Part of a small language model's weights: width 384.
Each number is 500 + 50 x the weight over its row's rms, rounded and kept within 0 to 999. Layers, rows and columns count from 0. Numbers have three digits each. The size before them is the row's rms in percent of the matrix's.

# layer 2 attention query, 384x384, rms 0.0582, rows 0-281, columns 48-95
097:537460446530466401483442540524493444476602536432599540525483619530550484505342578554431420508471481463447519496541565540499544470550515457492440
100:561651504546540477458521524506465518555535573507545454613476480591490500551458457542627444495513538511462548548527517491485449464502493449598497
089:482509426486483577579550576494485581470570524527368476549491445513551531529512482364494418543498629508431486528543536533462541476488527522498522
082:550521509556516525408468515395579529542446573496472416500570441441495522529368435435490469440474543527520525462502584515508587454446462443549570
093:553580481431466495414465552492497465460457517458535479510438444487390541497555495458470477524525442526442524516454520486480513519565483496454483
103:425569584519603442494456475546470480537562412437543421504439512521539499499474476565532463441627564591522478503526522617522510530606524542533514
099:495519478476543538433453560470468485485509549432452468438447503582466490491466523490502559536451479530494465528538584493422517544562422489503570
086:491561528503340443487485596551603514464470429496552503377515482464539497516503435539444501489520504450577497526440576503523466548526459515532504
094:561494469435453439493579418564474361488558472482480552522510522574463523481567497418513468551507436496431469493489525490523549505453504429494475
099:481528335528478432535552442421405490503491473525418386458515490550516481509459578497458486460418502528443460444462482459551566430532455491481561
092:464488488456485462508497472540512545431511505537454560526509474485567441446443528594419504543514409482493435445452473490464429566495515439463493
098:511513564539413451524542402497526579492473506467468511451612494425486491520417451503572400471493485507543580485488556520559565483561535461519512
100:479481494504456442420538578443494493448476607566542473515512622426555505450418577467490455517467443556420526388482540487462506542469437500505530
101:540476515536526491491504408602567475462422469521525497499436553512457442507564482580613511497553564532491576594372506436382472544484539363443490
105:493469539411462448501464583406528463457500454421466455512484522496451485488533550439530532510534622575514526545610501406484492500526550519494418
097:459502630520523470578470436499525502623519443527554521519540535551473598491556471523444429505417541428510545476496482538376497552583516550517492
088:503458430426492517458577442483522429485468474470493501400442532541519484476527580478536526415514556530530497449573519514493462512476492506432529
090:522473552475494392527572442587540507577530510407603554462396556534441552507501451585493466565486537466556589427499519515533461506567492488477490
087:475577522544522454516488588537472473396464565506519544535559513448452438537425435481507456482574550402463511524583546508505496491503517461502545
090:425511560476521449571529535569454548551502449447692503547467481456516599468599489418503565555460437451580553394492479582480523481470498549618494
080:423420454465512528441484555396472474411618526470465504539475572509533475481462540562528399493549579511458501412458516477457508555467504434439429
093:468580538574453424534487528516554494557518437492507529616551511495546484505446542571546482538561479490480475438483599440544421449584508574478523
091:557535522485424501448528510535532491454521477557541629491478469488535486482567544357406510552503462515496490566447508461467460522540449468530430
095:500528534575560425504545576526479514357512422415489552493569574518542448547560599504511455469613472493520505519541499559514508600539430467427450
100:490416551496509516518458465501617479499484552501412501440535410503440495497555448526588501492477523544474510444508516467542463508569459391497479
097:431454488538498529522446507526480559467531538571509450514542456473574499481563444473447522655399489479465477544534623546413518632448571501492413
102:482495485524574498570472541496536453558444473517600457476505524536451443487530424477502478546500522457522514533357484525485471522446458500465414
093:508575428496649504485559523489513534459511450487461531499536480509473479565467522491480468488467502478496549407482463500511601483540485528538481
100:521493524636546506447511579526549502494522521480563477512528529455526562481503528431512508589479565524479449497482576490451527636536436471428494
103:470381588544555444446560568444483480459462536439506563628548404503468468464495486564472481547442446561470486519451476419570450506508533519473476
098:553560371542493504487565554440468483575522570525528489495471387516534546500515545580536533461507420498543553489519457512568496543471497519485527
103:437416559501455487511559465480489414489495489499411541519547538559504427405539414495458515466422535474499484526480530563585510509472497429422476
080:480438502419453479542532495438491543511503430522487480447527466535516485519509557513579562484612538550484503502438448485491531511477514468524475
073:492528425501489474567478505523473593518533505490450497621490496543465483531472464435498507522514542486473526483600509533582497451528523457529460
070:447513489460523519478403513521507460437469420460489573572570472503589390387500580431519503480602414509487651467439476485507534456548390518518555
082:585516466516552521464398538535495567523571479454540435558546467454504479452509608478479453455486426515469481542466540410508544504518535520547540
098:542418532574388523509619615488509532569497549561495513419544528488452499522529531540509527480416485490520480463447480419492551467407504477536473
095:472512490461521576547458499452428553480541458590566395501469467513436604525420495460480457503429461415535495443546431516493486536488539601439532
096:545446500523540475436429554511545437454433540485491461455581519551500416507436498495497422486419520511509507455549447447412419592553524402450485
097:499557551422481483505365441470466464590478432530464423516499402531530484429424474516536452439573490434568505581520478536438579443460567602474626
090:534434466502473543516465451483504536507581532485427494481564518457497472599551468477472487545446518443466514457495468520598503498537483533511563
090:530505631482390504474492537474514594446535562473513564558525493521592504532487452533584475508510507546473460546519486515452550506517542543516626
092:552431447451526506482589487422491474485462428535477401517542514557520539506381427515501519433517479431484517440507455540464473515446534490591521
094:548450547453492528479529485507468469484436483465529506491483433498518562447480497455506635444579492446514490533519489459512490623546511580510458
092:516527535567465419545456428458505471463458496441453486512479516549495565530446543581471502506403522505566456551517484509495465556493480412521508
093:469482434406513457421509478475474445588581487572474530523489534600495578459472535463484650583514467575420598465414451506471463548500518446539497
096:509557623515439467490420548504486499428543495387479454454598504427553526479530499585454507554506513445473505490583480485526571503508457499530522
096:423546403441479464568443444424503431520499456521630554469531463496483492500460581508543541479437522438452356549536426543497544370550463531465550
071:583525470415493510512469535459523532537510478553544462496494514511532452445470437441448522518499494436548489536534531501569507503578511463548540
065:569543481530591530440424520601493476445608538497503535527515518592497579514462532508461359502479491525561450483537508465549457582435473500528440
086:508439425526526550534499514481539530483514610555486504504510533612480630466469491518508357487464575548527501498592479480533470556450452521588503
092:504423563505543468517368468470579470472397494403530483494498543422573497486474520460489509470607444484486371516503538522506497515556434487464461
087:429453482496525441546536514478423445506534480502495437524539465549510494496466483609457519533458592460472418489551455413560500526558474526521517
090:459442537465488477463373570496508523481509496571450496495468538450490524576563445515444486424573428481519509477533559555512451471516485522530502
089:501478504489584509413472556559568466541543493492462474473544501422411464486482594499516469531574462490518510440500467564532555553631481491504490
097:461481526472461537528495585464552552520411486456511554511515505475456510510560453493535497429490478476370468501518579431480545605475554499495598
096:388546477507386491495520466430524574459571515468557501491540480492489538472510597425513460522506480548591519418567438487542446540564516533554532
091:544526501479532487507448401511573488461505492437527463529426520495534524457497496485437512499368601527527530503582478533483543520419518484579439
091:509480466577519490508481471541521545434557463534549528541563528448431459541510572454524472552549509526475484555541511490492427488515505446476535
087:528587542422431469444495515508530537477575596466481436437488427429501507383517585494552460542441499520394489546579575504508437542442539517466451
093:447494535432464512540479524507450560470462509453474504532505510424514472474543589572538489510522441555421480487503626476446387486453517553489489
091:493557443467514487546417489461484479443517512461607522537446458574517561385540420529495435514505397537484573500559524462437676469400549475498459
097:469544554545497581493516581454478546408475422578511472493462526598552490494491464399422535468489423515511522522541532564522410425499487478514504
095:517493521544482444473484400509543535424494460502512520472460537513453463477490354448514549462525525505446512452515514531471520563534510490449531
093:502506558484520490509555567499506455523504589505553489440507472450495592520574458470542471540412593502447558508485643500502401521524501548449474
097:548627575519432476509551482498485436580503594420474531460575584441415437467540535617510393575508539474500537499451470473453511557487557461528450
097:444567522599459435533577492508451563578489509571511558501536410494647575587584448506482427528460584433480548444482484391537514465551456497560464
093:517499469522550559607447483502417466479456363561419537458541567532365413456497482487480530547514438478498444522533436508464527494477523452413529
081:502553480448466518451428537477454609445487438492537528467476517567488531524534464326465571545486487477449518490457538661406456535482452533423512
085:510514476539519529524623532391492391473511492497525450546481527464473559469380482515520497504526512546479528516547467530469510437520530506522516
106:515575518436466518479535558405513526423582524444430435546473513559446475496492519492465502604466462483441517486532581539529487537519584599413451
100:448616656533494413479529451489429530428541542470642530397515462457495546553607490373501485444481540448489619464514487448513440552458454484572487
113:453496474408460452404531466458550556477514580393528501563569493519602600463490554463439507499403527406515535449442519541531494577449549540431415
116:447478490517450484476484432476566549502521501453490413496390486511486574494473510517550445458456506483462455576456558446529431544523559356458423
102:529540525492538492549465465465460595499526522486543450469396596490492523595452509548464499388573495495492446422510490528543498497509567528485562
115:530539521531641500587414494455396504421544510432510574487489526512367573469509524506442526547526491595534478432471483528446450451532533603496510
107:509465559550456365448546525474524596609469387450522520506580512497498438521437512390411558450490491505509477486475488513550388428435591504396507
119:482508530516534534496471506515476460497582509453502573488470537510443565585514535611463499540498482497581488611358499510401435514555496522561518
113:439508444479481460441476498498457485622470497499464538472552540478559549448507507524565527499487430585505546435468453515522514465501536402457495
123:592553538493496498432500484486456474515518485441543452600442456541619494452527538538504461418544477484539552505518426457518549553454517439511509
091:502418504425542491536549550492519540500499457493538467553508465543538531502484499510512498427430552525429556453581451500600496443592475533588564
084:512551498472493536473527498583550504490454545486542524555558480457568512471483453417506424523485514424355526562532556421427512458589472546537533
094:426528548539543531531473453391451627435460441553585559398553446491454520527510400301460607438472467495569467453458461526510493482483450527537550
099:487472461470444487413475568528584471544499551444567377532546499464489456580430486533509508491533535501480543567549585578458523536594550574403431
107:490561437508459491404549569500580495502511531465455406481509575540419456522432527546506471541497507534481575552479557600523474597477534506482421
107:460493456542475507548495436531535492546460494487536623481526418458563603463584481511487500506512538502564476473463435489542566488579486499578507
084:484454531540527489554504560604537549498529473558532479442482487374557590502591584438481477467527569427484480544521466467518463550540465449576523
107:486460599619495521634569509484417467510471458521474548429562553460521447430483507467499508505590560523486512424495492428471528494529491422606549
106:503561494374545489411506563456498493457506489405382388444491543509487418521499484459505533488507440481482516492519537479510471475484523543575479
096:461594485482469666500569462529520517518422560487479564519511541563529556476510547540449480450546530516508440516462525499453503542536468462518514
104:531580517441362431440416434506558546505533464497496471494470500539503479530471551482503559475497460426539511523481498544486452507392496481519489
117:580473489527529502514573482544465457503524424543554492484486456589468493538517489443502480401553465499455542483475474496563565459461451381482601
114:617507535502530546511483523496559504469496476512501450580480511533482505546474436519471414465414465499452413537510473519512400573531483506515503
128:547525544519411514509545445556522453495499564531528509519576500516533522531527479534509445480463540492469435592503566548419444603413435466544474
138:509537473531407543508503553498546467436513524537472532540474478568521496580559492512513452531463522515405552566446647517432468523496423388513533
117:471543472433517506455637469461596565502503539448472412481450468632500528479472564519554535455505458514440536426434419518528450581419483515432430
106:541512499538521434566469498493543500563495516466517551461534509541527568530499510537474503501455446543527434478507536545528428444552561558474480
100:515514472504546498500462560446492608408444516418440547531468508531509485582517555610481535452461515478560398544496494526552517505524542521469545
098:482471470532525550526548482481558425479522508395510596485361466421537474484544498572509543574431634492491468504494478505507480507409493571464478
096:472478488498522589538533422520472514538502526466532571490452672482525474433577459511554544613488455458538619426515516488574466485427617504426468
108:484440472398484530515579465430555458548515569438441492592540461505444493514451455434503569472539453457468462540514526511479506505560564487537536
095:512529541470497504404487423469474513565442477489578496551531509568536482539468452653468463507517525386477479445495464498511545441538482472422458
108:546511492558509465577401440541523458478511549533499525431450454561466457557638482539539497617532542510430439514438463522559495551449505477521589
101:492451584439554452439442468502544498544573445535549568577549495520491538500439546491554556476510480526504501425576590581443461482560449622565510
098:505464440528432496585540462544448499416573446456566457476527468499495491483560375435507481528453581482437483475497487548390533542401522569473505
102:538482493497508515426447449488486548557450412555543586527462416468464487562531485538498469477440385554516416464505512480523536479434519561554469
102:537443504545493457452455405630514536498467331485518569494462515503502527417498394538492562493478413447438489445537477459554488491514485641501506
116:542561472546489457463523505567485502415547597473444526496542475493478427497525501539474507446503539547537585494431482499573451471586517586559548
107:472496570442561450501552532537552485484462493552515504496438536595500477438482449535521497556567475491514590455541499436548410533481483515488512
108:487494501565407499572499443543572491429505537455519487566530512508449449589540566518441500559452496591425475418552451571431474557550442497515489
112:457530485472499454500455479501476443521566560604519522550489572558549523513451489438446549520514586535534517497511441425483513474500536452484448
110:495557618487535575509420559500491555490584504573630436567473431495534503582531496549514470476562523511520511455516473511606441561587546558444419
099:522426535429451453451577481551507551580492468452489483525458585431511543445558514563498540554456489533527534547491418507439494425494568500471506
095:498527523482555505475572525457459508472493446501482499546493471542450511487510518490435577491521498549440481561508453550440505494415499547495536
093:389488530488415440424566469486483421546527492502522467405456440473473466486508455512477499538541508416482490501581527483472501542493495479506533
100:442482502584428493482610529474476457530490463472527477436446491516530496563600418469517537543508514393510499491577420520513521488466553483469522
102:542450550475466465480553552502555466507504535571490524490445506441583506499641512520500491542471503497574522551532584461386470523427449511498458
110:587520478516469412504590589486448420508500577482427466488539428569418573554519499618520495376439453445483611548543509405461531431462375497514537
116:388454464513550485506461527478491523487446496557495470503380469550557541496432430511497523582503509428530397484393460513493555527584471402557461
101:493452477480508419411615475398457443539484519563433531405476570512446556503496504485506470570452564514501545473457551474520457542467574543478524
097:529415451503440554511431502540504441488468452539504644461545492470495569550434451507419418577499515430451497474487501476555524424447355503598546
107:490504600541488534560562443592541514400481508521467455485542501505454515502548564530545362548546554638502625558455518505500445505520485516520446
102:468469487538486562503484430439521463512459384627472544502605402429453511527462477512433523469483550449509464490590507495538519406455531480446472
111:413572589549462583453421489441393617486519448546471470518571538521531479445503488518507562483586426453478489487534508475445497436518497533535504
110:440410572512477430566490442456477529542484480489470508514555448454463514409550483475464421594467399474493455431491498527604498445435456406493473
110:401518390529569510510521484509512406462453486470490479509516541411506449495571483540485573496470528536450521476521393439504497473615504526492454
118:566579524499519602461538463526526495383421457465524584609443409477649561609499468498461463549517488494542496487503542598497513469554494485514429
114:484457460449521560545543476552482331482513498540395478424450476527462404553581541503560490459462538462593620502552481561493586497523404465484477
090:536460624541524499521493417420560526476520454503552452465582499412517499355490600546492496352524561468488465528495456518490533451532525526469548
096:436563493482553464500543416354618527488498477578423508555457502439531535425487508506589436512550589416465434532518521521505593500456570518508582
090:442601440552508496476494584483567520542497538596483478507601473534470506539505439473512534532507465604517587624433493523591534565550537579445511
087:483572549617506516389593581509532521443579381429440484517533482505559404386422478539532544543414528507485477552426595548491577576480471552439477
095:465455517484501515461468465519512506571433440546593506550511509447445589585510505471523439549621588593465609428510452538515475506496513566460524
105:480497536512450527530535602447483420454491571553446477423498473538475448452579550499465430492413459501521492488613549552516450484536467542473564
101:461538555543545420463445510525445496490515475503581498539518559511556402422501514524545528518529466504518527504532454465546551436419486532494511
107:499389553609472495468524504506468438506470508428528454561468484464429493545491506522540478481400560532525516474463556527499577512440572529446522
117:524478483502426574498497447490507534564488416576487427540432441516566529453508464475482510579434556446516508518528476447501510470444489492487536
104:515532513477530432392517567516429553495451412603530499514489449622542535564431492515469574516498578472516544519501531566454442464474486389533505
109:474512527489488505580534422447497543496638432493601497526470522469525486517487450458530544498557446514501509427486400529537462561602552514483471
113:479380456501527526513506410463496473517547609519506495487481451444528637484471512524456598467537484507549495390528427437423480366462507483489516
097:451469552547487464505481418483476580560530489593467434441601465605541512549512574412498533419405497480408452463439519534468425452526453454509589
114:468478451504441502475488497422501415536436472549504445544585523509472453536558531485565532553548447606556584384523547561426554483466509448501499
107:610457482477446413483426410650536575463473550567558406537475493530424516465375449516542554500482463450571547500520495523535514475489629588568603
115:485522441491436440460559495558531559452533565554495481474371491559518447576405512433521559476514594509485489517469480457540473560462480559591473
099:504560533593555500513509484486497459419468540535490472539540613476439548540390636511529501560512538505542534488510600464539507471577548418448524
086:492523434404497574488546597551456569517546530433495470570556403436414591476445466460430504505558556496444487507566412516497474542561471447509420
091:475457514477427496484484590480455517483554536485525478517518406480490515686441401512509522533539509538545580538502467500557491489482517526508447
093:387490473503607528479514448429498493522544479503453435450523453517526525457418505496442541509493488458521530492474469451605590456510515518418538
102:488558566466533404606524514530515552512490486478529489573501560476540562501520561480522497449466532547508496458515428472453445449534495425626405
102:420473555558487505524600601563567597513457562520560512501559546469447476511469538490503504515464497581461578538457530582492508560497449468583515
103:449468494472556539528457525424468541479414474560547504483459546475419541487495432482451463498455485443467461511568491624454563414496487504492463
108:486433413518453499457458526475491500573497526534542526468490435544544488510535473438535518437438471489476484522493404524538444536494552487523523
100:574553484447416470458550609549513541590471524487540514518474535547442513489543478548499440412450415422453549473537452526513510481529497480567545
100:540437379588518453427469492566489489422478550437453518550607438526537445554557517616473443549467514582531488447535415535579401542451471423498511
103:546504472517479528447497523514462464383560543377458547445495554535473546545549536452494506491566520465507550402573525456434578495573534499514551
114:527426636441527522401518612575557419330505608427545408540538502524482502515472532576475589472543518518450489528486546469482410591528434493476487
110:432556545470516449515525543553473451434487584509612494482500516452477456530464466486552531509553548485512522564504542510447526496574564517459501
109:479507513464477450535429536581546502440412488510456543501570542489451450459594479415464493513437468530388512421548515523505383560644610584495484
103:516530464486477445467522485440538505595453414446455557492534583563405510495513529459473460494465508415440532531623444414434501490466477476514502
119:412568472472487526541543589473447463462443456547570425476414438500505481542510437398464578415573442419505545538493527484495480419481399461552418
090:501473532491571438423499477382471510540516455429479529469477516473423504537470473465518523561581513446494555603521510469491488530574492438454576
095:465542479579405433558530459409507505559467528536396488480502432456486553480532414506577537483441517468557446566463568557518485573412499525480543
092:493534562468430488470432390486432553438512457579580554498533520459593449421487560457399508499427443461423506479446519438547472500420531590467513
110:514498643521519537505421460425572449461541448514510568567569435512430509449495591554531524469538554399490546491490442515486506544551443460583568
090:525513540488487423424564467453501470506520488502449442499498518469489473509491431579495513443437556504468527560421564446515507485373571533527525
111:575544518540535546501439500490508533422535457496502487491522468490582536495441461472564543427461463382619457494555428558576529459505531495476428
116:530575486474509569468489477460411493487461492501516561475505469426517584612465430511487521469524545474495525530499456506610466525556467537451430
104:506568546452518534454509468486429554459480464444452533510500479601424581539575458535481460548464472481470435380564540451497493591477614472497485
103:566561430477504553425353461527525481534539492465487524428500391433542472459518529497467477560433521490420493364532485559491595409532479538584410
110:499489543492585518586433462519461417471474474540503529522616483554469435528466493488518522526476543476564406462434581519418482570525478514499547
105:458591561516516369521447471514558573479505533506516544503457542470443486472553522509488633405479492538500512526401468526474423587577538539587529
106:493468465458553476490463548492505418549484538496470483553487529490373453388369485505502487488446467503551588505529438452443420512416495519429582
101:416554518487513480458547533524473497403501393523500395331460487483564553461465528480464408543467445550461375585464488510570509550514490461551498
099:488553514494565441542518423556494520550569540441465438574568550550515553513487595502436504483555500576403460455444495539572489556536498527518454
107:500431552535525471576498498410499525511486487560528498519477587540458488445375538495476484523447442533478508533569548445526511539507540491513582
113:415498544570502532545555531552562496394482460548426458422459525420485482454469511543510411549510511498519505549485411541475451490427569511481495
099:519519544404497492536579500559531551507443449479590445545421580591420473499601504546560520499472390523513493467598454533469528455543553472591483
089:510536625440521411410483538527520513487535485506528526505496515516628481528421544523486491429437480459510580477496510472455482434562403475538529
100:450415490460488438550573479404472531495574480498505492488491406518515520502479536543456452556449588456473412506524465468637557573461540466492506
101:482577529523518393488548488480563482485500518527459565491479612480443563578498499554505392523499447553549477427529426481473521575471500563486591
090:553493498502501436444547479411445426557557521508449520486504403544596494532414446536495515528560542474475459527455559541526568463550454530445549
107:563562390569544454589488481522558579513543526555462452501523419508512540524459537538508506401502467540555532514531491626483556536478579473479535
105:467464465479541600514547554504608452502538407487535458604470572517431433494540450586462545460453434577502458434604469556347449597525536535483542
108:451508514592452499486506430506562385496472489527577509459424446497511502579604468585421482458463500495505475538547526533519539374372483490469458
109:473536439489483575443521523472393490580506515416470429495578499538460508461529494463542600458586473504478537508474561553492532519443444485496557
104:536565642458556444427505505497498466392501495571559521391518488486490574510410487551368524468458595583489481501478610490526451478616434489483490
105:490489513428454394408447543454591459461517498501503527504460442469500596508554543517451549582461559508408552470502477472452450562484514526497460
107:568491515554505513516573477458568545445621484392562498476464446475494442503464499436498394551523510584525517509534390522560521549541573468506493
098:488526481486399583446405565619471571422479586478490484513514491530538496513601448459555515570522463529503575489487499518492489471457544493564515
108:381531527498464515394491498524451529461511492422480462482480489629529468533450493531583524555474466515568529553541390468462519470452479470573456
112:442426522455504465480487510476569447501584440542541580519497517452472519506488518575541443520493477412438426460504536543549502504465485489467585
111:589522476578453535418540469509520424507418557531572471486423526434564440520461443473464485533512402517539505503587562477602540497497533516366460
113:501582466416533432517551439438476527504550462534493447393548467620524499510616490492488462571420445473431376479530518518466547466468546538445429
092:535466558465426548460501516569473543508487567525483503551480621549479431447498509499539593401571492427460606505565500486498456598488492451557498
102:474408460541487583491438590466531549472438520503464488630504516377450532459500393488562492561492497527494503525429469440488397472480532574632480
098:460489419523457517482376576545507526523425446544583551593506535402505488384480495462444465479520492507436492509525541446522538452551466540494510
095:524547512448493409565494499509429570537513460491488474486434410500511516495508438521544408527520563500537546491530580434634489569474460486552492
105:526603529604480473585560472466461459387493510539496527481556562632507599569517508531505504445547555531514567453521521571467478517527486499404512
106:522500538465503486491506416489435488539573441502465513517573507626494515570460468545492593479468466521541482394467478475514474458560485509501444
099:460498569469495517484464498637564559473486533530457537526520472393543463468527475495536500540429448478552484564516540528622515504447490518527591
107:507515447528436507474502492522489523521452469487496460495443518525483495520508509519452499401561508482421536485407581536452568411550552492520510
102:508473466517541484587388467556508448471445487550457573415551351540446607594513487513490525406620521495500554533435512554499535525582505564447479
105:484440431479420583550402603470589429517438498523482500560510537530471550434521481516443507509565493445521495533557393489541561489434450442547499
118:550538545483496487487486569466454455491576545470558560528437525513420496501486478501494462431576537554478512467499523481488469517514474550438433
109:623439455555464572531387500536493409546430508509552469426491504509512607471521516455518477528610541472452478470529487485453435487505495582435416
113:545537456576445597464521501477537454510486448422528518536429530510414539399448536545458521551488508503524488442540508435457535524567533502476515
104:480419495451574491540548460531574564398567507437531486483488500486498489477428507515474491514519460521468437479486457535542401453510559483504523
112:444537522484456472479576535487531459539615556494437520494522429513532487445468511518501506443493409523442531506558565442434465536537611504580573
091:571426453539389539486493530546460493468513542422487478388517419569486497463448571524594483564418598513455438519524492464499450503464574425496492
097:542416531521511547428449525499483430542599480528550485642468527392533480458508427478533552478528434490536544469486500495586480503406560532575542
093:511523531529455509442331548429553504546436526436420491545583453397462418432518422455442449478505499497568538495480493474440451404533473572472496
089:484476440479495537488467486509513520490444562504544484507406517484513472497467524382469440504495554518567478570431370489526526464504465515466504
111:563522418482493512545516385459478485424472407423444441447482512565530519579550492578465545510481487532492465437488489491567483457576549538484451
102:532506492591595590433534534476453512432496432536381473483490594488493531605480440544515561466446484425471512471556611539531592582468535464484564
107:488491566526474444457526456444461542458516404471455534415517446491519454545461458445467499500557438485523393464413516533544554421549473486550449
104:548399417497528478512470434528469534454482530516496463463478434528501553577520484475389469593438525487499431534524462525495425445547516540519565
109:563495407504568426422588536474546543528516463623558543504468461461398460441473509489498487489462463565445450468493503403444541561488525515509495
095:511475519471494504479446391443468507498470526456339558433576568509491500458564501456460499452519491461495468553450620482476496550567506515559470
094:590469528489477390505374502509538398551523509447409516417561515580550549515510540421502508486562499585462511497430499394440599513444504505534377
114:449484501450393501520506524514428544449485500605500508504414443571511482391436473569534502557477563506560496518458473440486494466405451507533528
112:477419528532503545525427469439454507520524415499418569594541504468523455429555456518564509514484563522457541519522482488490603479424561485481461
110:439443500450539491457437439552442513520467492474504622472430450468561597494569488500408444545552526478470431479522491510489568538476454489518448
113:482443449548409430506558488486461496438459460470526506408494595525464466440522549506508534500488467415485523554405443552537338544505519357506538
114:469477474589460456520564527483536400430485493568471595523536596425528412451431527513549435583470496570463500522448481589570448492520526496499534
089:431503439505531523506536453483574540542544418467521393509470520545533489543466585562448501515401472502591508500553471455551478400453553629481472
079:457548550502565476488536440515580518568603422546629579496497460516514550489424541564450509381425475575525460546445490416462475464539489518471494
080:521582428501461429511553486452465471458492518497455523608586480469492540489516545443621514565501586548446468619498497501490491525474444460535531
069:503499586482538509508438480556526483557457552440432546484536536457531535484481538553510586407484422511480445435451506481529520419511471514503513
092:453486561546500501465538427473564483576567474453567553616504568497510422481495490555467521478477533585540452449452472517463549439497447566430420
088:426586578443611482473429517490474427535513546429562606498517519549535622584483557509488506498549543538535421470499503468511454480542434521520396
090:443442510469470518433459457515581453482570470477550592535517507430505585498513560468474483414495489541548501454489453511510525407572440446545405
097:570600506436441487532452471463449527483478476474512521519458541558503478482522447562477420431431550470526506541457521537511543527475472490529501
103:486507553589500513460498525534471432470552457500457565463560523516489565540526468473516466516522425499532477532583554513450488516506489419529507
100:494488521495558502539538545499420432463423505482530521427482487604536438530477484488466533463497520446453526427546428498483476510519549423519432
093:509459482481469451423444453384524543592539481482566449507439476521571424483525505526526458462477459490551472543542531519598447475506549605539504
100:486542543537511473560494461385510473502450413529430562570470474562490468517512494518469532556455508473442610488503497460531496528570448481615463
102:510493465462436580510471485449460561506494421480459533522408427482543451478500495536475491449479467521586538522452581482537562387537381501479471
100:516524522543506531495508472528546438516519493462509533462463555517578505422520456474352554495559406423527537510483485504564421477538495453543563
101:465479503570561481454578495419454507564495454459536564507524420397438560519465512531421458532534602462463454569475511511437400511525524457490557
100:477493484484487504496449558510405482443471497487491431497587539483514540446483568496555596489400464434561563556513527487422550565471502458507504
089:509485460572477442523449605558485606495480462471507504481476448544519523521530553545545506502565556472443541499588506443526500444459512491528453
079:506496454547507470450495499503486411542467464506483559569570470669459514518561535467461486555498510601498556538500403356460567503451568444495464
080:480390457490434490469459518429478465506439515508522419442448390487515462551432442447482446523530533514549532614580571525512480560580553523544478
077:481545444583544477523579428479587404544556462583484549598451581542502488483446558573463483466484471604508455478501541472536502386473442528474459
083:455525453507425543497493526531416464484509461491545480457549452515388473469516391419482458523499536572470607487538407497418525487500580553505526
089:489432467497472429536472481513555494492470462613567496485447506479475423377482556531548510486573420535485524530498492462502487481426466509475444
097:472494553501520586434509480510486422482530500488452474495508559525471559606409418412533526493443579561482596528487448476473544423464499431516550
095:514599439459479497441463440481469526407424537471499443493537477441464448503517521420529492561523469489470536533546570471420606426489522589447580
096:473427525564513461414423558542522491554515512505519533515457566514579498523415461530545440501544497515464518498561431536602490458587466523474471
099:484485503604512538523494434451581559548508434523508524471500418521443450487562463504564573476483426612489504469492504473498518482472452422426509
098:500444464466455524508524509419538492509464517422520469486448574444496467473560572482520542538535574499528545503510521493438437544522486433500532
100:551523484522454571463471461505412388491454505408474536531549539587502367437525547490437640533532494480384479553555501513461470524548500503524399
106:453518474424551545521540551406492494500453531479519450433466517453417587490512528506584449472505535529443487551619483516482557542520534541487460
099:500489581491460545521559447477513520512507529536562514483454418441533496551515443447513535444494487540453495464502472505582492448450440530481460
095:457501440458571481487489514501511507476550487557433469589596454490426559543504487425532440447453488450463592558577503496437489449435430481524545
105:422470486587468555405496461604518493530556548517441451536507549479508437404523497536543480573494511582601509432364452513506556538510510462534441
099:349392549526499486494488537460580460455475438503443532523462575511481437550522558519474493504492485552484497465443511508534478495449452541504484
101:527534497455531549595433526475517490475451567521531421449453514449529481409474425442538443437538487502522484482486552551462585501472514592459390
089:489557490469451504587468496613520550473506489575579465625525506505444537554440520474485493450548490495540439467475525493356469584503493520536474
092:506508541474424516519543458572480435523508477551560490504544559503439529557609455449648490498570588384446532524499577557506484537599456582498492
097:518526492510473488538514415523465520493431494398536579546482527527625442565612495588492605491479522640445475579451557456533457521598400438468482
107:468517522507507451559541493392537551449424539420515434504478499566494459528482518470570517547469504527450535414503546540499488544539539430581483
101:478426560520576540484529570507455580431550442505540506541509498488539514457570445567509525433491468566570469515481528477591535469538535530475516
100:482480492531510514569486536538402560468514511534513442457500457547525593443486457556475450490578549401444465403594534400576578406519526466508469
114:475437543483450499487390471539398543536513440465512452493544504493523556503535487407547467554390506482525588560532481479456534422518495521492493
099:437439489508518542463543502446502406469460507429484459612507409448452508421496538502332495509487566464507527530499488465568542504466513365504526
096:479550485514503467483441450493447561415556580579486530401479599449495473458562457457489478472537575465466556515543509437459580522455460470462398
104:601537433469492528505390374503627448466490465491568485519508589503542463480547507503528564576452493599490445527436479513543621505533475617535477
112:510515513439542492583475570418434558504511534511487531555536405447509557540451506658517481587482564563506520392607559481506482494511500442496420
110:545510553390479458508486513537497407427513548437533481478567534435466466540461519526494589530486418500391533478560561375517468488573490503455482
104:495560452541498424568489433490487465562490529459520440506529495488486494534410508454539526469499503529450489351456424516572482501502556560507512
111:461406490512536466363560583499563480469523515543435617523468529553662500533438505476561529495568474484556498419473489497468562543430594452457514
087:503509465520451478544433550446497427492529457527544537559535575474495574440512537523467470465461388506516509493568469488527460422520509510554490
117:428607467476459372534485550643517534458453476512531503553555499471522552450404527479530481421530526518503439517583528401482551439508500495461457
090:486424508634447483562560530536534504470406533504401510550466468403597517488448515567466422470512494575520552513503603463479485445511486514455466
104:490454488488476455458579517527499476505530582511545518511508441481549508537485513503460496565563537568503526420507541451539454435513533511550467
098:562560477490378473520506446448443508481561509506597389414474489520501625440415505554476526492486506468553549529456466552567622509421463498493517
104:523508466452531457491440558514561493582462499551415505453510463532445472474471584507533543414450503507502546579583514506470499539457444536547458
104:540501512440408552577465548481459540431554438498518518504470443418539564406522596420522410512599518540545501416463480554485547560482460492476451
103:494444431501500556497489568442496445455484518416484482486557505531477467617555486503462509500447627512571433458513433549537659475546420504477562
111:512579553440580541489475540514446469589440609462543485529538552481567458479556580460511571509451451567463537491498538641551559489539462417490496
098:487447458461476473459496483537545589488512475550494547443453503478452460486548446420506559521547455410515472543499523601464494500452413582466521